Weights of a small transformer language model: learned positions, no biases in attention or MLP.
Each number is 500 + 25 x the weight over its row's rms, rounded and kept within 0 to 999. Layers, rows and columns count from 0. Numbers have three digits each. The size before them is the row's rms in percent of the matrix's.

# layer 2 MLP down (transposed), 192x96, rms 0.153, rows 148-170, columns 0-95
100:542475540449511495471480510506537534538474537495496478488513516474501498492531501532501500503550517471516503509471448542474496512445471494519446479527464496507492518465488485488513508511441480503472450488469481515517472541502533526523485520509492488525485498540542508497500503507515483501
102:529532529493442507495493523539506494513476530516460492483484506545501540492484543576494513506516472504533479468492562539505519515505509470509496477491527469469454497497491497475478539498490466525481479469483520488491462495462500523482518515523503483543462518516533480496512484486493492471
107:490520472478563499495494531438479483523509492460504472497474548568532491500511505492569494493494478474479484545501464488494546485518514510493484529508493469507508510515495488482540476450478483514532478521478506480493465527506494495524486525464528491499487517457498518527486501502503537534
106:470479461526531488477497573480537484501499494471578486509475485501474458566506508489493536531520457492544453486511485527518500502485474496498479512497507517470520483480528510509492489487462532476504521480475493487489524533516519481512509519511462490459510473487475502504516545536494489505
092:496510484490425477534509509533495470511485496506471514511536519518489490509527533469494534547493473525498517493485514538527529523502461490465500485470488520473544499528526503514435530491503516466489519452494504511508531528485484459521509494501499517558504456476471475505487544473508470510
098:534485510539507527521459563539548494495487489508514519472528536481505482461498501554497488497484486509501525472481481483461502492526509480493532471509534502510465516497529505526490474468486481506501524529506497485462462451475455476509478460493485493506493486517512467517536520578508511491
095:509519537501506535503506466516476505514499523465559497497482533482501518530512527474512505500521513484466489498494447536481514507508468474524516489462524525474468478519568539533502551443487513536505434519500509508527488474474492506453488521502476465508490492488506507498527462486487476502
112:501474468557537530450485473478487515514481536460549505467494519498479498503494537501510524505495508472515495444531496518535464499500527497548440500506496487538465482500474495525486462507517500475533523483470523502496475532506547549496499507513502480537492510454500501482504474499463490521
098:493540465481483507459463506470536502510480465488545510498486533480523525490525565504473520506500467472528468474490477490501548503507524478533473472505540467499473519519486519499508494536486492518482441493548460496500485462503498525491543485524488498541500522479465508495514514459531513518
103:461500529489490498484494505500452490491507448529474498517489481551527531520501505483484484488488497496495520519505499519512479482456535529507503499516455469479497488556508508535507481505466516533503566487525456458515500497440499483497518473489507506485517489457505533569472529538515520512
105:496485495515518455488513500545527504515545473498466483513556453462500495508477463499516470517543473490474508513526507494517508513448477522516472517518493486506523540484512457516480508520501522524524512489466433517477488517467501454526470508470518498450501503489513525511499557536502501516
104:474477506514511484471542462519518526504493529554446506508497484511528488496519521490487462458488512558496517496534553520548481516510530500513494503469502498523500540486495451504472480500507483527511506458484455527507498519491518472493452482478521504511498463457492461537526513492531464490
106:492513454503512522469496479456519478529511498486534502508479483525511516487475520512453448515506461575531514507487495497483511486534528504504499466507470498524491517497563532496506500487474494518487543524532489429475509458476485474508532505487486469526516494515478487498525530551512507479
101:494491505515495479483498515537480564471534461538448510484497580489532477477445492493503511458472489486498492481489498517446545460510515504527501492510496531515489483512473526518518516487519482524514531527500513485502499457501558483488544532483494463493491501505479493490548496484491511504
086:533498487454461509509458511517515473500506482493478499487483531481499495535472520511544538508481458483470504466502532535489544504521485507504520513492535483518452527481482502508543474486468524519505511511510501499518547439486506488522459554518505513491486535523524521465488442461489522494
095:532502528502490516532500551486502527454509471480494452555518540482479492501499484475524486515464508473507499477469454533509452496482478493519519513498528521537517516510451533551498501516498500499496474517465489495481469458500505529501509515504450504476501531473521526516493495434491505545
097:514525488521481527494527456503522530489509506497504493495567475482520522490523487509485501492567472519529447451461481503520474518529499501468505493517483464494531502495494489535473488470524517462447499539478476478511471546458496502483501517524480512508505472469505534476524501475503469546
094:498548488470503499508523480503526500476490497540495488462505480519529473540497516520502473524475502559543477527477529475496513506498458482476530519497491484505473505548530421484503506503491504506507515515493476499459443472504499515538513480505501546459522510475506479523443485482535484480
106:501497501519535527474525500505493457515479531501541525504470511508478526459468516538472491456543536513518476519577490515499464498521507495517488513536519512518454507477510510473502480497535501489498487489430477502500477524478537521496494509489496464501465459468498521500532515470482553496
099:490504489472488477522471462536525530511510497475496460520455504508507530514460498536552510524491515505523540489473503523552550482473551484526483521465468514534474501514494503495480479486498507543533505488515539513490531496473523491513523525468476501474493493494486512447483541465479450505
114:520488502477495502503518498537515541521501522487458479493500536462489484498536495457518472499521549449498470515523428507540494503489501522492520502478513476487484556479501515483501479537521490490461514557502473568519486509495478502497499517504476485562506493476495526449489491478493502493
097:467461511518483499518506513476499517519521479521505487520510504519488499534475469517521491508501459493484528509486508490470483508529489483495490507489500471482473519516463508500475512486495526515557562547567521489468515502491504541498452510461476523456440524531465445496496489518515543527
092:493490522512490525484485534485483462540497491505495511502533527451479489493455534464516488524475520474467477489518483496505536500481455487545493452497483523503544536496482532500473555487517481545503525529528503450479485520533527500475473484475520468539491505478501539542514499516497533497
# layer 2 MLP gate, 192x96, rms 0.116, rows 149-171, columns 0-95
098:495465467495560502489500489502477517495500463467511538510511510515449481511473500507552499514523492489510478496503451461539515484543507475454518519507531537486548484516483471519499488527445494456489508508541493490518502492446486487509503509522528483498539503494481465440488512486533481517
105:481519480496498505487526458536477467512498506549529500534494504495481507482441512509453516522516514486514559489491487534526457506476489501488515441511489523493479517494456549458474490562490537502452509510492512515503504468519507535459528489497474514462485518483487538485499468506509488498
110:520532512472518537495501493471502471524483474470461506484499500506490501498506533474506489526486491469507492477500515480517494495536551488465490525505518514522533475495464502444464501497528514478543498510467540494534469531467494476493496471511533471511485558473535547482491470457558483536
093:507470532506508454542513484498514509513479479495502514549537465528475515533500542466495521485472445504483529508490533497491517473479447470535511480485496459461519499534505486473512495461500518502503473460506492509530556472515463499489490502490475488549515459514479500460538507479521489521
098:519486453484486503526507491456486497461492485541490505485481484501471532498524503495533457489527554508521454470531528492527535493477478516574470495519516494514496470490490492511485490538487561467516539528475494512492504530494488486510501472500503530456539503463496503535510484467486544487
086:535514492538507464505498523495484500462494491484481484490470522483510550508512472487459490541484502499481522496479457500526480496482506542512468467537452462515526520534469513514517495516508467537516498468473473506485526526544547482457496519472507532461481517479537517469457497511493536468
107:525516512492459487559511510480548469473523508528493485519523501497476499512566494503494479519494511506531486462555530505525507483512497482530473473488509489538536477551475527489463474508478541484451495510492549509496506479484483519498506502481507448475512472506494486478560520458494507504
100:504501487492512551510495525482467521524534519527568493509489538490463488504492572497471462497513508498499503458536469492513525491480484474485482509524544450475512490519512480502515457496521526557482486449531523493518519527462525535507520471489500461488494469513498505478532523509499491498
101:491477493498479468491506475481533494489501540526496512524498506477539485479499501450480484473528487529515515496546576481573486516479463444498500469556534502517510503504507513493508514487530478503542535512477492530513544501476519458514524541497524495491463501493478515538493504511512494478
094:489476500474508533531507529487526454561456509473525513483488494494481527531462476507515526463480499505529463535533537472484494493486478510471449475490495482538494513476464494538499516509507483527502498493458512486522503541509498487540467482529493471472500572517509506459511526518496500523
107:547494479490508505467517502491504530473473471471504525466473488521484483458559501546505514500509484474490478503471467510432458528528509477490477464487484468498555499518470489518496461532496517512503498509517493518468482518488517531487513525515497493485527536470497508449535496480490556538
118:482521498496497508539505487493483466529479511485483577493489485531473486505502504477523475522469519494548489511545529512531473502515465464483492521462466489517521480501486506508485529508494532501497458477467455498489509529463507529539505462523514507518494486496498507488538563460568498514
108:487500532514495470495499522448512482545554489474486470494562502488472464554497523500519543520499514519503503531465467531533512503486476473479546460503502467492478507503466485472496498503503494503492499484486491510539473531481467520505478503497498503539486478484518480534512584483492495528
096:530502516500501471485496486468481517482511536480486480441478503487504538491498470582492547482523460507525478491492465505485435505498498464498520497489511480485523531476470512504508514545519513513445526514515526500452511542504512482516479482493485524482507500521476504440505476519463527498
101:451477486534472489506497465517465500548533476498477493503554461484482526509521466497476516541530492491488516525466497469495550499486521547467491478513513464505488501511502451494542509482484479553502505469482481501537498527524495491456507487525480495520458486512497477485493497553548502499
098:503494524529498474505520509504516497520522475506494507458535494489455527469513496525457465478503471526516510495449493514495475507505488465456511476469501502491510535487526533495506484551500494453501514470487538520486410519469504513487561493472516506548488481500482483480479501550514508523
094:541463556506486506485506513469514503505482519457525495532493490472442514470484470465454584520499458513543528510460482505483501461511532508538501487514517523463535501494442492515490480475546504486528503478510483526501505489500503509477505500495493497493461487487513485508540474516495501520
107:503498515490502500474513517529534486509561498539472522473461465480472460466503496517503490507525513488459514494517520492544506486514485493509533498520555495479501471491500529480547491531505533498502535518445525445464515525519502499542473551452514481498547478490467497507514480514498478491
090:537505499502524476512515516522479525514498475466506498474506515521462520441512503483502514528483483504532485477464444537459488477533518521495482491476455523455549498531491488551468489551500508507473471529537495489523482522471481505494464483514519546483479515508472509497480552497488466508
118:518546481519483533504496524505538489511489475516514507499457467501524508510511515505503500443468468482509492463510528512452471519481546500501520451480475521552449504474511506487492505525525483487490533527497523519473509526518516466543497460502501465513525561505476473456461492481505475479
100:525508487541485519513504530509461520505493509514493483475504517522525518513471465493529496500464525487496501535478528503552488485490514460481505466478513472517508485509504484515501484496521488541544448477537507419490535461516455501483510496516500513474485526508568472505474482483461549502
091:523538471548496533492505509510476539495490523454491518535497488467525507496494498499518495501476502514529452484461476495493526508489475469523490451506482523482510523464477480498518500495572488547498458492515514445499474583533501484522498464491495481495493494456473505521483517514499473499
103:476507525506494489529481546479467514495498496484499530509480516554517452502475503455515473468513496488484492528482536520493495517488456473534479510501524450487521463534523493462501452531493551497479506536503534515500512494492464517501475474553475508470502503516549472504480482489558516488
# layer 2 MLP up, 192x96, rms 0.11, rows 149-170, columns 0-95
098:542490471474487506491455498505479472479531499542523505474490493518503499514435554471493498490522492513557497508531513500507492496550522526489465474496531536506550538524496506496484466477468538474539477493496477512495569515493498494485524489488471486496512501503500508513542535450511474481
106:484460501528485483481499479486514509509454476519521535488497520510520493523517484481521502523539511541494554449527531492490463502542525508454483449539413476518512480486487503528481494493519457508475533499487543473511517457487509482510473479524484491517501527489500483497471523490519500480
105:524477508542475488508504489495502505481412501494535537472494510488497522532497515492499512457455451474543523492485534477499524517469505516538488526466499508505485518443499496517495518483518451490473512486503522532541530526547521474528501490494495480510553496498506530530527488486486499535
091:493504478502507509508540525510476503485506474471517476440426524488507520451507497529471483557526538502518492447488522505509474493526489519510510516509491504510519474527484523531522502541479521448483484506465513476505482498519463529499518510512510535506515541471553465472481529508479530511
104:464514502487498514487528499488508504498503423513491482478465491458484495469524547483529499506481543448495485502550538474450498524511496486503484533545510539541562460494530510515467487543476505498496524459504519480501472518489521500526492484530504525482536502500484469522498505491483524498
092:486521543524523529510528482492477494515504482487503507464460508469496504446527497480464501498517506490520549486495428498476485509478497501461495509473490514520480471523494515489483542463502485539469456477509516498500490500501538542499520525503487500474474496508578532487463502528545521539
111:523513476505463516511498505452493466503493483559502487553485515514549486495487488531524481458502508557485457503478499485470535477505493473441533460498528553511496497478504507489481507541526489505530456522514502457508487515510520482456487488513484505541494510503503498474501453492509465472
098:511560497514462481492503536514540521506477484483513500452472459514495520474497503532471486525506495498494483461468501518496491493518527483472510476502488527483508444523530499468504461489510479557517477511494449561430477523508530521452516500499512485490499519484476520529481468497487489482
103:505547506514464495522508490547460531508470501454526490482488487480503524473480474522536495546521515473502477494488508503522498482478510502497489520476461499513498484517513521509481462508514538490512482505488464523452536500513461514470471480515481526440576562494509483517512479511519540520
103:493509474546519512525474522452496485515498472500512550470458477482501494515508465500480498468556527534530509470494496487512503497547490487445514510461469530492486491483499507480528524497497472464473432519532538519516526482465499524483532528518532472511486542507512521502475526518491498528
101:494490503505481501499463494517557486524496518474469483454498480513476500531516564462475470512467458517498501515500504483498512496512479506507497478500499543503503518504516475497528482561516444485498546494462507532536517538487456521464491527511537487545537477483494507523468500525551485505
113:474503495489539483558529502503502462506483517512522528520529537562474506531496483469547475510491528486505504464508523474536451507489462473472491467510499525463529477496477489470454508492485520501539469493496513487461484530496485565542491521507525505516517522475475526491487515474526510511
106:500513478522502516494535524518497518516506474468505461524478547512465478517495526474557508504519501466516489496513497497465541471508468506492530467479528513503496501518474531553515501541510448501517529465479484528539481519478478556481534488528532473484514526473438519487522510464492510508
089:517468489484492516510486524503539474478482518508499477500534535458514481476509479524553492496528520460460488487484501495533488500486538512510513519511503513470516501525502510505507540575492533497498524469509521506452467512458475523502475514486477537453524503485514496475565455499467515542
093:517510530583469503508495473485499493467517476486512463479498511547526488500476475460518539499519473481508509452527542504540502501496477445491516461490484508454527522504497519503522524495495488522528475490518477462497523503491455493481492465506477482539524554524500519523491479466483534511
101:452508514509503552547522526469525492499479496492467519528509495514554468488506552479529478475504507524440507491534520501481505490517482507477484543550500477481501467498447499490510540529493489491513515498488527470537496478526459489526513449512522525473502506459478519501507506535491462501
096:492531489535508499490501469520494475518510491551466498485529519455490491528533534466517440488508514503460534512530509479540517537540506478483475485475490503503460501502533517519454532497457461488495504501479554483473514510468486514494501508499510478555496506539511492508472551490458483517
106:468514507487490516455522475540514482512520466535511510456510499473492510500512537516492485477482499471531520496522515474521501526498485483435488511526564464486491512505514496534497533483475514480518470470472506478519458532481487523520525478465442483535486472497540492490520531509487488564
096:494446484511475511500455482537491487501507538542463481498508479523483532495561518537463507529504523505507499483479500520548511525480473476442488523473544516523517518507516524501511518506502493496527478475525491468455490542459481465519537529496472466492504522497514536490523499545491473509
113:485552519507541524489524461489488527472482501494520525494430535505501547566536509538506477501474502499501465489512530471505515495506504501522462468513509513516507476491547537447474446535506499523491486527492519514478478522488501479477525518505498481528488496473490506457472493467479474484
097:503528452488499500504475495517495537480458470493562552573479514457507535504536491538493485447479482467500464531499495514471500519522523503511460492499494485508468490469497511542491506519530528470500500522486507502503463498508504518535508485464512516495472522453498500463480525472463478505
093:517513462489475527474479529523497540509491543507507482518511532439528512473475519505482481532468520520508491504487524455451518501508521501503534472510527496489513534486506494510508536497523480523522424490535500446494463514555497492490492514514495504461478480489515529525459511519454531507